python train.py --n_layer=11 --d_model=128 --n_head=4 --n_kv_head=4 --head_dim=32 --d_mlp=256 --vocab_size=1024 --activation="swiglu" --norm="rmsnorm" --norm_place="pre" --norm_eps=1e-05 --positions="rope" --rope_base=10000.0 --rope_fraction=1.0 --qk_norm=false --attn_scale=0.177 --bias="none" --tie_embeddings=false --parallel_block=false --init="normal" --init_std_qkv=0.0381 --init_std_o=0.0381 --init_std_up=0.0381 --init_std_down=0.0 --optimizer="soap_variant" --lr=0.00262 --lr_mult_up=0.705 --beta1=0.95 --beta2=0.95 --lr_head=0.00735 --grad_clip=0.5 --warmup_steps=200 --schedule="wsd" --decay_fraction=0.666 --decay_shape="pow" --final_lr_fraction=0.0 --batch_tokens=16384 --seq_len=512 --doc_mask=true --train_tokens=86320000 --steps=5269 --dataset="wikipedia_en"
Each number is 500 + 50 x the weight over its row's rms, rounded and kept within 0 to 999. Layers, rows and columns count from 0. Numbers have three digits each. The size before them is the row's rms in percent of the matrix's.

# layer 7 MLP up, 256x128, rms 0.0802, rows 247-254, columns 0-127
101:399444515447394425501554492353470495483463525467570472589533444469532441500665493535445496555502475543587463475501509522533454439515502547508491536546523432559507487523540558529465466494405580443504574449533449418573508521507547436483583580480562450490520481519361546415498590522497557493491478503514463514522484463508482453486514548458485435394492514460571477467570472543479526469518
098:527588494495386577481543499514459420520486424540433572472443475434474478563475560558491529573508461487418531507407434525512518451400545548466586449430414486539535585546495581417502528530475573398547519499485452488449434548471454432583441493585521601553506561539527488521538475432437615516476432477514491464517439496581517492458491502494530495475422459500536481497547548528536438454463
105:427580489531525514434502480452424579476491554564344581472424522536536513501595530489511488518564549633512450444447574457519410505547479489437431411473506527548446499467485518494529566557480447566493383546470482450528458492462466513518477533571528460500478495598499496465525497464587503574492458496501491525534526542541493553565422519546510483388489547443586566407536520576491531521437
104:460419475472482505464506450460449439540500512469493477518518411547453451541583550456490562559508492540442502478577625480563568521550440627513607456401490525488513424494510504469515488516444579498499463519486473483458439488381496461490461571547563534508512505591528429518464440539513530470550369529518466515588545501509571567487477437435569485508512487500537477523526451668481520461577
097:470541555502516595580521538444554548519439542538517553535529482546478535616456462502508506471463534588460491518461472468542456489493517479401499463546506581523576507481518412469449498493481527460490463527572499482472536438402611503469496540406592528612554438513431509454551567556490515539532510540567546487472485463426516399469567521562372460482466459571457466422449594495564416524452
093:508553399459483456503441472536454475491530548488574472486523512496606471527385492562477463561439559555508484448434541580532532520493515544531473496525399501501496484381476478502563511539420411507357550486501544431487465526460539511439541437501574537404535463493514456541517530541422523548537468515525492526590512538492500413507530543530557536501566473554564474511558675426418466540501
105:542407449525397506396535499544506531527513483517443532531509608482557412562486469504495389510384496439499446556497406461615503509467480518497565494590509458447455458420447576495510497490573462431467557544542533514513466497407591553461442466565502467471513478470380503601438450502418506538512535518517551475488490495483498506454490450515470448499482595520479473482583556443460470387503
097:481501471476561448565510520546536479473494534499465542563556610450454502559489534435491554504513554498512565604557552473505552522545528568538495524418558454468520564542526530540606570461519465472429534524470407544514484558487453473497503521485470613474456395458561481572526550433410621527502485499493466479470626439535400593436489559466431486565444481514462474513618461507541500530546
# layer 7 MLP down (transposed), 256x128, rms 0.108, rows 247-253, columns 0-127
105:546538503606508593452555447527468548470445568553507577540464471508459446366494469486540436524495532359566548539523485592473484547405552461510424480532499551533488528528397520519488543490430541528576537463489497542487528473571489465430511468581517443507528629495407465525527488498539470419529480512426473544436559489454522496464447500491498495401445551495550573551558623514452455514493
101:536540525555550488503407474511566472430457474466461535635473464553538468494421553404521543485438474514585517524484469487565588500567453671622499488545485431477453455510426408528529581428527451449530527475505474541451511438499578514469531486501511563516525493563483544474487514494576461503500510510450413480516567451506552532497398526627538474471466499508542527504556592465448444556484
104:583570463571413462498504508411477424552478523517555517444557455612455543523492516453458431551507548401523465459523475498493419406471526516490504577504428505523406578436476510507522506547466421487490452523473594458485505550441492529518471414491504414486561551530503504497515563496531488502567474418470577510508468376550403564570516581586497481548578474467453483444454459528412490435430
105:473529563415554388485497494477487493540351500509550589529535533577424492539537500562534579571485447526470492492413591518424493480438431520530418541469601467512491490658437370457463475538466476494481503519583482513495474455472468455398527484484553490442599535528541533476487444557511536482493555395474519438506453475488513463520523595530494576512532479510501447511518522489549483467423
098:490431487391439471495413523534531487579477597382488492573465443530567531465530504549468469508429615510492464545491494496505485490407522492409491481504410595556507510522547527545551509461485489449498517568557566558374485566502477461467564439494499437474568495486486577535416513549428568479425531489511402502390446562554426507548578494549493540576476480584511515496472524474435505537502
094:511453490454542494492521518446513513491448541358548427464484420545531494410511450542547517433564569381534658500536460475482556616448489508501476502461465434552439587471527497464517527446429579450434489485469505561453482473469458541504476552553405506511511505546532520491472426498470602481558470466416510516582468433587574496435544422495492463576506478470523465426502479596483498506542
102:560553534503508459547467530441571552544463541552467516550534566484442421471489519545495439463535629507470490505625455415561503600504610387466501519484468547485516529444538450508495426498517535532478570528555404479563527489407507602539441424534513474500521525518359467479467470521479397557436580459472552503477497468474562430498529499479579504511506592467457479419533485569520506530522
# layer 7 MLP gate, 256x128, rms 0.0823, rows 248-254, columns 0-127
104:473521489485532497516489577561512450491528475530475522580507572526532491471551467515472565486563535367399496526523470521405552488497563544547570422580453517499483596570531530500473476511507504458565491514475554415477573460575401550540564402465450481467446453566540565362436499520509538517448610565388491539520555438479450438409521463482487512468514471535505504467470528555600531454473
101:569488442409510474405533528492560461560521481620458551452495586512538487506488521471526509531501531542467511547413551524485481504576601513501463434514630444527401495549453587498557531483537490404564430470534515484497468553493541521566544560644549531456550520505434481528478431420517579474492605458510546541477529428574519508550549583523478479553413447548530514458514466520461559538541
101:499489494359527521492538509528454469586528436544455561583554648496605438459475534485493502534428521505513494417548530485463517519481497479619383537480458439517461559543422514518502454631491425482523516492454566478491577514428427581425566508516490530513549453463476493538506538515417497523467586454486520475480536496516461465501456449415502512492546534544553512563529501607465489428598
102:498434414504509491459514427586452453444467566506519486532513483500469523505544491558577444544457533504435544435462514534546627489541552480483549597567441494560518435489412441581503556467585438494482446529564579549499427506467531447531509568564549476483644587498440453586462463483521575425527495456491525551453493467448400463492456542521446597469454508526549524474466417586504485518493
094:521425547442529522539437517525498487405473504590507485411453582577544544525426509472447462518541463446438432520557498458545498543546508461480526531488508503541485499549568422519532459457476585429486628501399497396531529538452520498482441525497492423471489548438525458550466511429455477651563478438467555489519496549505531469484460522569535568470527548409543599580551538478481432441396
101:536475422485450612625498487537521598550550519524510479442470522538477490465481485435392494474501482423449562460370442476515473434559513486541455516440489499477482524484600489478487476505552534457532598505526440432489462573467483476572560538461465490507483589467498502413419498495460496417464482415429470437463472462466514488534557575499439612355484525498503507457523572500528585425518
097:482547394427461504565470682487573511537435479500484402555529559556513455470600587521494451450605421433454530547496500402498521481495493521439417551484523540506529443464486440448486508473481511539469406543477532513468681468477514530479577555530461498538521459459493554506518545511464431540483500568530451510516514485577534481473558537471501542544487571474433552456446451489504569521549